config.toml
n_kv_head = 12
qk_norm = true
attn_scale = 0.193
tie_embeddings = false
init_std_qkv = 0.0169
init_std_up = 0.0169
grad_clip = 0.5
Each number is 128 + 24 x the weight over its row's rms, rounded and kept within 0 to 255. Layers, rows and columns count from 0. The size above them is the row's rms in percent of the matrix's.

# layer 4 MLP up, 3072x768, rms 0.0429, rows 1252-1304, columns 0-63
size [ 97  21 105 102 111 105  98 105 101  97 101  25 105  22 101  93  94  94  94 102 100  98  99 101  25 102 101 103 110  92  92 103 108 102 128 107 109 104 100  93 103  24 107  99  19  89 111 104 104 115  98 104 101]
[[148 149 150 112 108  82 149  86  89 105 173 160 141  97 158 159 100 148  96 163 140 127  85 167 154  88 168 141  77 194 135 169 110 136 142 111 125 108 176 126 133 131 126 154 178 111 125 106 151 139 123 164 132 150 119 162 128  88 107 137 122  99 113 122]
 [117 127 137 106  78 106 111 122 110 116  99 138 209 127 136 131 144  98 181  87 112 142 129 152 133 145 153 146 133 125 131 100 129 129 124 152 112 121 102 122 106 145 107 101  93 111  88 144 139  94 149 144 152 111 134 134 134 138 122 134  88  94 116 130]
 [143 168 106 112 140 101 140 119 120 121  98 141 138 188 131 114 104 168 150 142 139 179  94 118 142 110 184 135 137 150 125 116 113  66  85 138 130 131 120 144 183 130  97 161 121 114 156 109 138 159 124 103 170  91 101 119 142 123 150  83  82  69 118 122]
 [101 134 107 155 131 113 139 146  89  77 145 139 128 114 134 126 172 132 164  98 106 133  90 134 140 108 160 126 113 124  58 118 110 131  94 151 157 142 116 126 115 145 122 106 121 126  78 146 130 122 169 137 139 137 147 161 116 145 109  58 160  88 118 126]
 [122 118 148 107 118 126 156 148 141 112 160 160 133 125 118 152 147 176 103 102 123 104 116 111  98  99 177 173 136 165 128 167 129 140 118 117 140 136 143 170 130 138 156 119 148 142  96 142 116 132 103 127 111 153 180 121 151 150 133 167 124 141 125 135]
 [ 84 161 136 114 128 171 114  79 138 133 139 125 120 111 116 133 158 125 164 114 154 142 128 135 220 159 159 176 120 149 134 161 140 169 147 154  83 152 120 113 151  96 143 143 134 174 106 158 136 104 155 123  95 168 135 114 135 148 128 124 124 124 123 123]
 [123 102 127 103 107 146 145 134  86 136  97 154 130 146 151 149  90 139 134 128 164 109 114  85 168 130 154 115 115 166 107 117 126  97 158 148 141 127 120 173 166 130 158 163 140 126 121 125 133 169  97 130 178 132 163 118 142 122 132 165 136 143  81 144]
 [132 149 159 117  78 156 144 126 124 110 158 108 137 133 152 138 114 113 120 102 110 159 118 138 122 104 128 138 154 126 145 107  68 118 153 139 107 184 137 136 159 145 129 151 120 148 162 101 121 103 156 164 116 119 152 161 150 127 101 175 131 138 153 147]
 [123  87 213 191 130  94 130 108 167 101  87 115 127 161 148 119 120 172 116 188 144 110 182 149 131 142 128 127 107 117 125 121 152 131 122 114 118 132 119 114 124 133 123 136 124 126 128 136 175 122 129 150 151  94 137  91 139 159  95 169 136 123  94  85]
 [117 158 134 134 142 143  97 106 113 138 145 127 125 178 107 109 147 116 137 126 130 148 127 150 140 100 110 157 115 123 132 144 138 125 130 100 135 122 145 119 172 146 154 131  54 131 134 160 117 109 110 163 129 134 160 109 156 161 106 117  77 112  89 102]
 [104 171 124 132 139 130  94 153 116 130  89 121 117 140 150 108 161 145 140  70 142 102 145 145 127 103  93 101 135 181 119 120 144 157 152 132 146 161 127 176 153 152  98 109  77 145 146 128 146 104 106 127 130 115 114 153 128 170 118  72 109 140 121 151]
 [136 138 143 156 114 130 117 100  82 139 121 148 126 132 163  89 132 119 149 120 123 120 107 173 154 112 194  98 104 131 123 125 116 158 104 152  82 122 161 155 151 146  84 130 116 128 158 120 146 127 169 124 134 117 153 146 155 133 129 135 107  83 136  83]
 [127 168 111 123 139 147 145 128 121 136 143 105 137 160 138 144 110 110 150 136  78 147 130 135 141 133 121 165 153 131 157  91 179  88 125 131 117 153 167 124 143 115 157 108 139 126 135 135 171 112 131 110 109 112  97 114 158 144 118 144 133 105  66 122]
 [139 138 133 137 121 126 117  81  76 117 104 125 179 146 135 130 135 131 134 124  99 127 151 149 135 142 137 155 114 129  90  97 113 135  87 137 153  92 136 107 133 133  91 169 101 143 113 159 173 119  99 132 156 155 146 140 136 189 103  66  92  89  81 136]
 [109 115 141 189 113 122 117 125 121 119 123 132 128 162 144 112 130  89  80  67 122 182 120  89 134 114 162 156 132 143 142 114 168 143 121 128 123 174  99 129  98 138 107 110 100 134  62 132 125 113 178 149  94 125 134 126 119 156 119  79 106 124 134  65]
 [ 81 115 136  87 146 141 130 130 118 170 107 135 118 126 126 156 146 135  88  97 132 149  91 129 108 127 124  86  98  96 154 157 147  95 144 168 157 143  97 133 120 114 122 118  99 130 111 156 140  59  83 113 121 106 157 131 127  97 157 171 153 137 130 140]
 [108 123 115  79 158 181 148 118 129 115 131 158 120 165 111  97  84 145 130 143 163 147 190 137 162 146 175 108 102 120  85 102 146  66 152 107 135 101  88 159 128 103 124 171 140 130  82 114 131 146 133 122 107 119 127  57 123 123 133 155 116 126 151 150]
 [166 176 158 134 130 106 112  98 123 113 116 124 131 152 169 128 125 139 126 135  87 108 145 139 118 139 131 106 102 127 141  92 171 169 150 151 134  92 143 101 165 116  92 113 132 129 117 120 144 169  97 177 141 137  90 111 160  75 143 144 115 147 110 105]
 [157 122 113 120 133 116 132 100  93 105 173 142 163 139 132 114 132 118  88 104 104  98 125 142  71 126 175 141 145 172 102 125 152  79 137  84 142 133 114 140 135 178 144 152 140 117 131 167 156 105 169 152 165 130 127 111 158 123 180 123 119 153 169 155]
 [110 136 153 148 154 141  60 100 121 163 115 171 122 152 134 132 110 152 162 143 143 112 115 102 114 115 130 137 108 142 141 113 190  94 163 164 113  99 117 125 140 149 128 182 156 127 155 150 152 163 106 131  98 109 144 136 156 110 114 161 148 145 133 127]
 [153 129 109 111 100 135 146  95 114 124 139 163 123 137 202 119 138 102 112  96 107 167 144 152 126 143 125  66 139 150 136 134 122 152 119 105 115 154 129 129 137 174 107 126 122 129 135 115 110 134 146 139 127 165 127 124 109 143 143 143 118 120  91  85]
 [109 135 139 154 130 130 119  82 129 113  83 138 131 211 135 148 152 139  84 140 119 133 161 127 140 131 130 140 175 119 145 132 127 150 128 171 137 155 125 134 146 160  79 139 120 134 110 122 118 162 110 181 135 136 121 113 152 143 131  81 111  99 141  98]
 [137  94  91 115 125 144 123  96 119 125 127 149 147 172 142 142 142 146 139 111 141 168  81 101 147 137 123 114 121  92 106  90  89 114 141 131 157 138 113 142 119 119  99 148  98 163 120 145 113 117 127 131  92 165 156 138 136 107 133  95 129 135 127  87]
 [150 107 139 143 146 151 158 119 112  94 125 110 149 156 119 115  96 148 135 110 105 124 132 166 125 111 153 133 136 120 136  93 171 141 117  88 110 133 130 150 140 116 182 115  84 145 127 152 146 127 148 117 124 129 181 122 166 173  95 149 129 145  91 173]
 [101 101 125 144 118  72 132 140 134 136 137 146 182 185 129 134 177 142 127 104 115 125 157 144 145  75 167 101 104 127 120 106  99 135 109 155  81 139 141 105 170 142 141  98 118 124 124 161 179 140 145 152 137 123 148 130 124 135 116 109 132 110 140 115]
 [145 164 121 111 132 170 135 178  93  81 101 110 124 108  96 138  99 159 142 119 147 140 153 122 169 133 131 103  83 139 108 149 117 103 115 102 137 134  92 114 184 136 100 138 152 105 159 126 114 109 157 181 115 117 120 143 176 110 136 111 104 153 110 151]
 [148 155 119 133 135 165  90 139 135  96 161 147 146 102 124 155 172  57 151 125 133 136 131 159 127 106 108 176 135 116 144 108 136 127 130 122 140 159 158 109 138 146 138 110 120 131 109 142 161 103 116 154  94 105 110 138 153 151 128 166 136  87 154  76]
 [142  99 157 133 112  55 133 110 123 150 105 155 133 174 171  79 111 123 102 131 122 126 142 159 111  91 144 134 134 142 153 107 109  81 105 108 118 155 134 135 173 147  93 149 150 129 137 118 134 135 126 128 134 120 164  84 119  81  84 131 119 144 147 114]
 [134 137 108  84 145 193 126 128 125  85 166 149 124 119 126 116 123 171 129 135 119 126 103 143 125  81 107 132 137 145 106 113 116 116 103 117 117  83 105 121 130 157 116 119 147 132 129 149 145 111 122 166 115  97 127 107 154 143 151 107  90 147 151 115]
 [122 150 132 119 148 142 137 178 127 154 116 104 133 146 125 161 110 176 169 145 110 142 134 153 144 127 135 125 106 154 104 149 144  94 161 141 145  90 118 154  96 199 139 179 142 182 162 165 153  92 132 158 129 125 142 116 135  88  95 134 131 143  92  87]
 [138 131 139 127  98 126 146 118 117  83 111 114 140  93 127 141 111  81 104 145  95 120 120 114 182 119 150  78  99 141 163 118 108 101  98 115 166 113  80 118 123  98 129 130 126 130 141 150 113 146 127 135 173 146 165 150 120 117 128 127  92 127 157  94]
 [ 97 127 120 171 152 127 146 114 117 110  86 126 142 153 129  92  97 156 124  73 139 169 103  74 176 122 187 146 132 161 103  91 166  90  87 155 127 100 131 146 146 166 132 149 125 129 123 111 102 131 104 122 157 114 176 139 163  87  98 128 138 109  83  87]
 [135 158  94 153 107 153 124 118 139 115  61  93 155 129 119 158 123 174 108  90 137 112 123 155 162 138 109 124 124 129 124  96  97  99 118 159 104 110 160 136 106 149 124 120 129 145  83 116 109 115 168  94 112 141 111 139 146 129 111  97 107 115 113 153]
 [134 113  93 120 102 139 141 102  85 129 112 178 153 177 158 107 127 142 122 121 126 128 171 143 114 125 126 105 115 126 139 107 109 107 114 109  92 171 149 118 183 140 126 163  64 148 120 152 124 116 125 129 155 140  99 169 115 138 135  73 123 113 118  55]
 [126 112 103 154 107 113 103 111 114  86 164 149 147 156 167 135 163 106 125 129  93 134 127 154 130 136 146 117 139  91 117 115 155 146 102 158  97 138  99 121 104 145 151 134 142 116 118 136 133  91 115 123 140 110 118 167 127 150 195 139 136 143 137 120]
 [105 151 157 135  94 118 171 108 107 161 145 115 122 155 117 109 125  92 130 117 148  85 197 124 133 128 191 128  95 137  72 122 119  94 162 154 142 110 131 154 160 136  80 101 119 135 104 149 157 110 104 117 135 115 139 127 160 119  98 108 132 128 135 175]
 [ 58 133 104 157 100 169 129 127 127 121 114 110 143 133 127 139 147 139 156 109  85 123 141 104 152 130 119 119 140 144 147 128 118 129 112 131  91  95 106 130 120 132 159 157 137  75 136 128 137 151 164 134 131 150 149 108 146 143 140 140 139 115 123 110]
 [139 157  80 125  91 128 119 169 112 157 105 160 156 193 161 116 123 110 132 114  78 102 112 128 152 148 157 110 131 147 136 139 101  90  62 170 114 118 123 116 193  99 114 117 124 125 101 126 120 122 105 120 118  90 104 111 150 148 112 116 115 126 151 122]
 [ 87 170  87 143  99 118 121 120 126 158 161 129 152 123 192 105 105 144 143  99 103 118 152 134  92  88 140 134 127 189 114 128 133 149 145  99 129 129 123 101 116 155 128 153 119 152 106 129 166 100 121 114  93 141 113 176 137 131 131  98 146 147  89 160]
 [100  91 136 133 141 113 116 122 134 115 140 130 128 143 112 114 162 160 134 119 148 135 160 153 128 148 137 107 144 162 102 111  85 107 115 155 114 138  94 115 163 154 144 143  91 143 133 151  95 124 127 127 135  86 116 112 136 110  93 114 133 142 163  64]
 [125 129 126  97  99 155 118 117 118 119 105 151 129 156 151 179 117 122 110 126 120 131 112 166 105 108 156 145  99 151 113 112 186 105  73 129 142 186 116 174 120 132  89 153 107 114  95 104 134 127 130 157 131 125 160 157 129 115 161 121  94 120  72 126]
 [113 141  52 110  72 125 149  92 120 127 105 143 171 141 152 122 136 143  71 146 110 161 170 175 154 121 169 178 145 108 108 142 148  92 140 146 135 152 152  99 135 157 138 131 121 103 144 129 149  96 155 126 146 104 110 106 135 130 147 117 118 129  98 129]
 [175 124 123 147 114 145 136 122 101 120 153 151 148 135  99 115 128 171 123 140 140 148 126 142 138  93 150 138 153 184 129 160 144 108 157 148 135 127  93 126 147 113 120 138 153 143 137 145 115 145 151 140 120 163 137 127 144 110 103 125 103  81 188 116]
 [114 156 123 102 132 143 148  93 113 138 128 136 128  74 115  84 134 141  98 118 152 130 185 109 172 127 162 102 114 122 138 130 104  71 144 126 162 110 109 148  89 118 116 156 120 164 127 154 100 170 130 104 172 144 102 107 141 117 124 112 112  72 142  99]
 [ 94 126 167 152 114 129 140 109 135 123 100 112 165 111 116 112 166 128 123 105 108 100 127 123 139  94 121  84 126 139 108 159  90 154 118 156 105 140 150 128 110 108 111 146 111 156 125 140 132 138 151 129 182 123 149 104 186 154 125 113 124 122 153 150]
 [104 156 164 117 100 123 119 127  74  86  76 129 198 129 140 149 141 100  86  81  93 105 100 111 139  80 130 136 124 107 103 145 155 121  93 129 116 104 133 137 122 149  87 135 142 120 135 107 123 113 160 144 157 102 165 169 150 107 104  89  97 135 101  91]
 [130 153 135 142  85 107 132 147 128 131 123 120 126 136 160 140 145 113 166 122 119 115 135 124 148 103 161 160 130 117  89 163 132  85 158 139 111 144 137 116 166 162 118 137 110 125 125 153 169 136 111 142 114 129 116 129 153  99 106  93 136  89 119 127]
 [126 168 165 133  88 119  89 117 123 181 143 143 136 152 115 163 113 119 140 129 114 121 133 150 138 111 141 144 143 122 108 140 146 135  97 104 139 150 120 160 163 127  91 154 130 148  96 153 133 156 143 134 172 103 120 147 138 117 119 129  76 157 138 103]
 [104 151 123 114  85 152 143 159 113 135 108 139 137 111 150 133 128 164 129 127  98 186  67 157 120 109 142 134 149 134 119 118  77 128  92 108  95 120 122 154 138 139 135 118 144 119 121 138 168 109 142 129 130  87 107 120 154 123 125 129 118 106  53 124]
 [139  99 108 157 109 116 125 149 129  85 109 133 163 169 103 146 125 144 121 131  84 118 121 136 107 132 199 134 144  88  85 142 152 158  69 124  78 169 135 146 112 145 147 152 138 119 108 135 130  92 129 101 153 129 143 152 128  90 125 159 141 140 137 129]
 [123 120 144 140 146  80 114 132  64 103 134 131 117 140 179 141 121 122 172 123 142 152 133  98 121 112 148 118 139 152 140 170 158 134 128  97 147 104 136 190 130 139 125 128  77 109 145 133 142 117 121 118 135 113 166 130 143 143 121 102 141 123  94 109]
 [143 134 108 115 140 128 149 114 102 165 117 129 168 115 128 111 164 156 140 124 115 117 125 124 113 135 158 118 142 151 161 125 118 147 139 134  92 139  85 121 146 181  91 142 126 116  60 123 152 146 124 152 140 120 137 132 184 126  82 138 105 127 108 144]
 [169 137 152  99 116 134 108 129 120 151  71 158 146 121 126 146 173 163 113 131 110 138 118 131 142 113 121 106 136 122 116 116 160 112 105 108 145 109 140 143 124 206 107 128 110 111 162 173 112 157 123 141 165 141  94 102 128 151 132 136 121  97 147 168]]
# layer 4 MLP down (transposed), 3072x768, rms 0.0392, rows 1252-1303, columns 0-63
size [101  15 102 104 109 104  98 105 102  98 102  23 106  16 104  97 100  97 101 104 101  99 102 103  20 102 104 102 108  89  92 105 106 102 121 103 105 104 103  98 104  20 106 102  12  92 109 105 104 110 102 103]
[[134 150 122 128 178 121 107 158 114 129 148 134 139 139 115 135 130 121 147 101 169 114 178 118 165 101 122 164 128 146  84 118 140 139 125 132  93 115 113 123 149 167 137  98 139 126  95 115 129 153 123 178 142 155  94 121 137  98 118 122 124 133 129 115]
 [ 87 123 137  91  92  78  93  86 150 157  70 119 100 142 127 181 134  99 150  99 130 133 135 136 140 151 101 119 121 141 159 188 157 120 101 112 104 175 119 124  63 142  99 115 143 124 111 171 118  96 122 124 124 128 133 112 137 100 149 138 104 145 134 107]
 [ 83 120 124 147  93 122 109  97 178 131 136 128 147 131 147  94 111 102 175 179 155 144 131 120 123  95 139 133 125 146 136 100 132 139 111  82 151 164 139 103 118  88 115 156 139 171  98 111 127 161 109 164 132  80 153 166 131 137 108 108  66 118 123 127]
 [151 160 166  74 140 141 122 142 100 152 102  96 152 125 106 172 106 162 169 165 157 155 116 127 154 156  96 125  90 118  88 147 113 115  96 122 102 138 128 151 123 135 151 119 139 104  98 105 119 156 131 129 136 139 123 139  67 137  83 122 145 145 101 142]
 [144 134 180 138 151 149 134 162 116 117 130 101 143 144 133  91 159 125 100 154 131 150 143 137 152 148 118 128  93 148 109 160 122 123 145 114 135 120 151 124 163  93 138 154 109 131 131 140 166 106 140 121 116 155 121 144 111 133 158 136 172 102 163 118]
 [ 82 143 167 128 120 161 157 159 158 162  80 144 169  94 146 124 140 133 134  78  94 117 130 154 105 141 128 126 136 103 115 135 121 142 138  65 165 152 141 108 120 152 111  91 151  94 114 129 161 108  77 121 117 137 131 136 157 143 148 126 101  95  86 144]
 [172 142  91 127 106 111 105 142 133 142 114 103 108 120 143 106 172  96 125 130 129 157 160 123 137 158 128 137 100 135  81 125 155 131 151 114 136 145 133 136 112 155 143 119 158 132 122 157 115 115  92 139 141 140 136 132 160 124 129 116 151 111 151 135]
 [ 86 162  96 119 123 155 147 109 103 165 102 127 136 115 148 179  95 107 114 153 153  98 170 156 138 120 117 128 157 109 178 132 143 115 125 128 119 138 152 150 149 114 122 135 116 118 123  84 130 146 103 139 116 147 119 152 146 121 148  90 125 100 122 159]
 [140 163  73 132 122 154 148 148  97 147 136 102 100 114 139 117 142 108 139 101 113  89 118 117 157 139 108 105 102 121 195 112  90 121 154 146 149  92 118 105 124 113 154  95 162 127  79 138 126 112 110 136 100 126 108 169 133 116 137 143 132 143 124 156]
 [110 124  95 115 125 154  81 140 129 155 130 100 135  77 119 140 102 132 148 174 148 129 108 100 142 108 116 133 139 114 144 138 153  95 120 148 133 127 123 126  84 109 139 145 145 123 164 131 103 149  98 130 132 113 148  80 150 153 120 115 100 140 111 120]
 [104 108  80 129 145 152 140 154 122 127 104 158 188 145 134 103 148 131 110 141 138  88 102 112  72 120 133 100 136 128 115 167 152 106 105 124 130 153 119 117  69 106 153 137 114 167 188 103 129 109 149 156 111 133 159 119 102 132 123 147 107 132 117 158]
 [160  83 106  96 160 115 112 133 125 136 109  97 125  97 153 124 131 118  85 107 164 133 127 126 100 183 106 140 127  89 135  88  93 157 117 101 182 113 148 120 102 162 121 132  87 117 154 189 140 150  78 112 115  95 117 188 140 103 174 187  84 143 135 119]
 [168 133  95 124 109 103 104 116 154 146 113 141  93 135 130 117 164 129 114 174 160 141 121 124 113 127 119 117 132 104 145 122  92 130 125 115 129 123 124 143 172 145 135  74 151 123 104  62  89 116 136 124 103  86 107 162 140 138 128 118 162 161 119  76]
 [139 146 110 156 125 215 136 133 155  90 144 165  90  93 156 108 130 151 149 106 131 149 131 172  86 135 125  88 102 146 107 123 112 104 115 114  99 112  94 115 130 119 125 166  91  98 118 117  97 118 140 131 158 133  99  90 164 114 160 161 156 129 115  78]
 [134 119 119  87 124 127 109 136 112 135 131 133 147 121 164 130  96  94 123 132 105 171  75 116 128 141 132 117  99  88 160 158 130 116 122 101  98 139 123 127 156 111 191 148 178 143 143  72 147 121 143 143 151 143 129 113 146  93 120  98 130 128 164 133]
 [118  76  63 146  91 168 119 124 141 118 170 143 129 114 131 147 149 113 160 164 109  81 103 148 154 150  92 124 130 169 140 129 133 161 166 106 116 149 100 137 112 140 165 111 160 106 153  84 143 130 154 119 135 144 133 113 125 137 145 144 131 128  98 121]
 [ 96  95 133 157 133 150 134 103 116 123 145  91 151  99 121 116 169 138  94 145 119 183 113 114 112 121 156 155 171 137 146 158 109 171 152 140 124 132 108 107 134  90 131 125 150 140 130 109 162 101 183  71 135 162 162 134 112 112 140 122 100 131  82 129]
 [107 133  78  79  98 106 150 102 129 113 118 143 137 121 129 165 133 106 107 138 121 126  98 123 156  91 126 131 119 116 125 154 128 157 106 147 104 109 160  74 111  58 131  88 159 102 105  65 129 112 126 136 101  94  92 110 120 115 122 146 159 154 148 161]
 [112 119 141 130 133 112 134 131 133 169 148 155 141  65 124 141 111 126 165 118 136 116 167 167 134 130 102 163 105  93 163 138 166 153 138 122 130  84 123 122  78 111 123 138 167 157 146 105 126 145  96 163 109 143 112 119 123 140 121 122 135 141 130 124]
 [112 119 158 138 141 114 166 107 136 110  81 128  93 125 124 148 126 143 164 100 124 104 137 144 129 124  85 171 107 150 126 131 134 166 161 197 134 157 180  70 145 109 146 156 196 132 166  94 140 175 125 109 116 114 141 154 138 125 148 167 123 109 131 143]
 [ 74 162 123 174 115 114 148 127 126 128 128 148 130 170 129 147  97 154 129 122 134 159 125 128 137 150 128 135 125 120 120 120 130 147 157 108 128  66 109 103 118 143 154 163 138 145  99 133 123 129 146 131 123 120 164 103 115 111 167  85 157 155 133  96]
 [105 139 140 149 128 139 107 154 129 138 118 122 126 137 104  85 103  61 160 185 158 146 178 132 116 117  81 123 124  99 173 129 137  85 145 113 143 197  80 179 127 150 109 100 141 139 141 116 122 165 141 166 148 143 126  92 155 140  91 155 104 118 136 162]
 [ 96 163 135 162  67 154 112  98  91 108 106 121 145 115 137  93  88 120  87 130  80 114 171 160 118 127 144 146 110 103 174 101 149 135 135 133 112 114  87 125  70 116 147 114 116 163 101  96 112 109 121  91 143 106 113 143 112 135 129 135  91 150 161  98]
 [108 132  90 154 169  83  95 119 133 137 100 158 120  80 116 149 162 140 138 132 132 146 118  81  89 128 116  90 110 126 158 106 118 124 138 144 145 132 136 164 130 151  67 143 132 173 137 118 111 141  95 128 141 118 123 145 110 163 138 142 133 132 136 124]
 [ 87 139 128 159 113 177 137 120  84 141  99 137 101 105 164 144 114 127 125 116 105 151 111 131  79 135 128 102 134 145 107 148 125 135 125 123 158 170 166 112 116 134  97 133 165 137 116 174 106 139 117 120  90  67 120 141 157 140 111 109 123 122 112 116]
 [127 149 117 172 115 118 130 122 141 126 157 137 145 153 120 123  97 129 136 150  78 134 106 149  89 154 153 147 141 136 151 167 145  87 134 110 127 180 158 151 144 140 125 122 140 130 152 141  87 167  95 114 104 112 109 156  88  86 124 144 112 130 130  77]
 [136 107 113 155 149 107 120 140 196 134 174 130 121 118 105 128  92 139 147 162 151 109 122 147 125 146 134 134 158 122 144 137 104 131  88 117 161 135 123 110 159 144 152 159 154 145 141 105 125 123 142 147 118 134 160 138 144 107 142 124  89 106  96 118]
 [ 91 133 155 148 131 128 146 101 106 142 128 142 168 137 118  85 136 123 163  87 156 115 145 136 140  80 128 176 141 134 164 125 109 129 148  84 108 131 128 114 115 195 119 134 140 114 146 170 141 162 142 108 127 104 120 109 164 123 128 142 138 147 118 135]
 [155 114 116 102 152 121 119 116  90 144 168 134 158 106 122  95 125 114 100  94  88 121 131 152  93 110 101 112 108 149 129 113 119 135 106 106 157 130  99  96 135 122 136 165 134 102 118  95 121 143 107 161 127 156 145 121 141 139 101 160 105 159 128 170]
 [112 133 153 175 116 110 137  76 145 124 141 118 141 135 173  87 128  86 107  79 131 154 103  74 116 140 141 126 137 101 127 162 140 141 110 144  85 175 142 139 104  87 136 102 119 119 132 103 137 118 112 100 124 120  91 128 132 142 129  96 120 112 140 138]
 [126 125 149 125 144 127 125 131 162 173 131 110  97 142 108 124 104 142 132 155 122 187 167  92  94 121 142 146 150 128 131 135 128 105 123 172 150 140 134 146 134 145 102 133 157 122 136 138 139 177 143 127 134  84  93 125 123 147 140 129 139 133  94 150]
 [ 93 101 122 123  97  74 113  92 124 102 117 144 119 118 121 124 118 102 123 109 102 133 128 130  76 124  75 135 131 118 100 128 142 125 142 117 129 125 129 167 142 117 111 155 101 116 133 142 181 151 102 159  94 100 129 113 130 151 139 154 132 113 133 159]
 [136 179  95 154  99 148 143 136 102 126 153 139 134 159 157 121  94 167 134 155 148 124 167 132 137 143 162  97 141 141  96 145 122 109 113  90  93  81 129 105 119 120 121 148 142 137 146 128 117 159 130 153 101 143 130 100 108 105 142 112 153  80 137 113]
 [161 154 126 140 108 148  99 141 111  85 153  94  92  79 121 151 131 136 140 131 126 154 132 163 119 119 131 137 112 112 120 143 123 143 130 122 112 129 143 134 136 120 170 110 133 145 123 142 209 131 120  68 156 118 150 128 119 116 105 132 148 167 156 103]
 [122 154 140 146 170 117  89 141  95 145 159 106 161 126 146 142  96 115 129 123 150 129 114 115 108 148 136 101 132  98  88  83 162 124 138 150  86 122 158 118 126 117 125 105 130 126 124 110 144  99 166 133 149 152 104 156  97 112 137 118 153  95 148 107]
 [141 112 119 152 138 108 170 138 126 160 149 144 159 117  97 193 124 129 152  95 146 163 130 142 128 129 114 157 132 100 159 109 113 116 152 113 120 108 170 109  76 109 163 123 123 162 189 142 126 118 165 108 139 141 176 144 134  89 118  99 161 138 111 160]
 [141 127 111 142 102 112  91 133 143 137 130  83 123 102 109 131  94 151 131 150 144 118 120  73 134 131 137 148 149 170 123 145  87 136 161 115 155 102 125 141 147  97 154 148 141 122 134 109 109 174 124 151 126 124 129 116 141 122 168 139 127 133 115 182]
 [133 126 120 133 141 120 115 150 158 177 147 143 157 140 119 120 115 121 127 133 165 135 123 146  98 141 164 152 111 113 110  91 156 115 156 115 119 109 145 128 148 126 116 165 131 140 151  95 160 117 145 139 138 121 144 153 104 149 178 115  99 175 101  96]
 [119 129 105 130 178 114 103 148 151 159  93 144 148 144  97 117 112 152 133 169 144 106  85 104 122 146 120 130 122 117 120 135 149 114 104 132 150 146 145  83 125 141 160 134 102 137 121 144 170 128 125 146 114 152 149 132 125 157 145 142 148 126 169 130]
 [ 91 117 118  93 163 149 146 130 123 122 148  73 125 124 124  58 142 113 115 189  92 119  69 107 141 111 131 103 161 167 107  90 140 113 116 138 187 133 128 164 135 130 140 108 130 121 165 102 101 148 129 145 124 130 118 173 133 139 121 122 160 178 153 124]
 [157  96 129 106 160 117 172  96 138 162 164 130 141 149 118 124  53 176 134 152 100 114 126  62 157 124 149 145  87  87 108 106 121  98 162 150 134 147 153 125  98  82 117 128 150 141  96  80 133 125 154 129 103 122 147 130 128 125 146  97 150 142 153 157]
 [139 130 143 127 179 122  93 137 109 141 161 138  89 120  85 169 114 154  94 131 147  94 125 148  99 162 111 101 148 104 130 173 152  90 143 107 135 118 153 133 118 131 158 144 155 119 165 133  85 112 123  91  81 114 121 162 106  74 111 176 126 127 132 120]
 [151 116 149 140 139 133 110 139 155  92 112 130 124 157 135 114 149 109  84 147 128 114 119 125 117 148 119 101 158 127 114  95 193 129 117 130 109 131 152 115 162 117 151 103 131 131  97 150 134 109 132 106 136  85  98 187 130 137 145  91 117 133 121 114]
 [122  93 141 139 142 129 105 130 129 128  98 129  98 106 147 180 138 109 150 119 127 155 116 150 135 146 125  85 120 109 133 157  87  97 177 104  91  84 166 118 130 105 114 128 141 131 108 123 112 106 121 125 116 137 145 120 154 115 135 104 146 120 122 180]
 [137 198 100 117 103  84 127 132  87 171 157 135 139 121 123 149 150 108 107  95  76 162 151 113  88 131 102 150 115 110 127  99  94 133  84 113 141 151 117 125  94 174 153 113 100 163 140 180 160 152 109 110 126 124 117 145  90 127 136 170 116  93 114  99]
 [148 116 127 111 154 110 148 151 136 125 177 126  98 128 105 157  95 157 138 129  98 141 102 114 146 133 156 129 132 154 181  58 111 165 134  95 108 102 113  91 123 141 124 116 102 131 139 175 161 134 112 131 116 121 144 122 163 108 145 124 144  94 164 118]
 [172 143 118 109 132 130 150 130 108  90 126 106 163 153 169 161 100 158 163 131 133 137 144 109 101 100 135 167 144 114 118 108 104 118 153 145 144 127 133 130 139 118 123  81 131 186 122 128  99 178 121 116 172  99  96 112 106 146 134  98 172 163  73 152]
 [162 155 157 113  97 145  97 118 130 103 140 170 115 109 131  72 139 133 138 115 138 152 122 150 128 123 130 160 152 167 122 150 127 149 142 149 144 101 149 149 149 115 144 172 148  99 112 129 113 120 103 101  95 137 147 120 131  84 133 158 129 102 105 108]
 [121 114 131 130 169 158 127 120 103 178  87 148 110 132  75 130 153 185 128 192 153  96 159 158 105 150 119 105 170 107 143  84 115 162 120 140 171  92 124 162 131 112 119 134 126 127  93 142 136 114 137 121 119  89 117  85 140 125 115 170 128 187 112 128]
 [130 144 145 142 110 120 109 149 158 131 122 171 123 116 162  84 123 111 126 138 119 154 120 124  91 143 154 128 155 139 115 172 112 137  90  95 182  98 162  89 150 153 147 123 125 103 135 170 157 107 109 135 128 157 138 127  74 127 134 115 134  82 122 125]
 [ 92 105 144 154 136 100 133  94 129 115 109  94 120 107 116 137 128  96 118 114 111 133 140 156 136 124 104 148 112  99 114 119 132 142 104 118 135 146 144 156 132 145 147 112 121 122 131 146  83  86 168 163 165 163 103 141 140 143 104 171 126 157 136 162]
 [108 185 124 130  95 142 131 130 130 153 112 110 119 135 135 118  99 146 172  99 169 171  95 141 147 142 103 127 128 141 139  82 131 178 134 145 131 164 111  99 137 156 140 116 109 149 121 122 120 124 136 121 136 133 116 131 140 125 121  82 152 118 130 131]]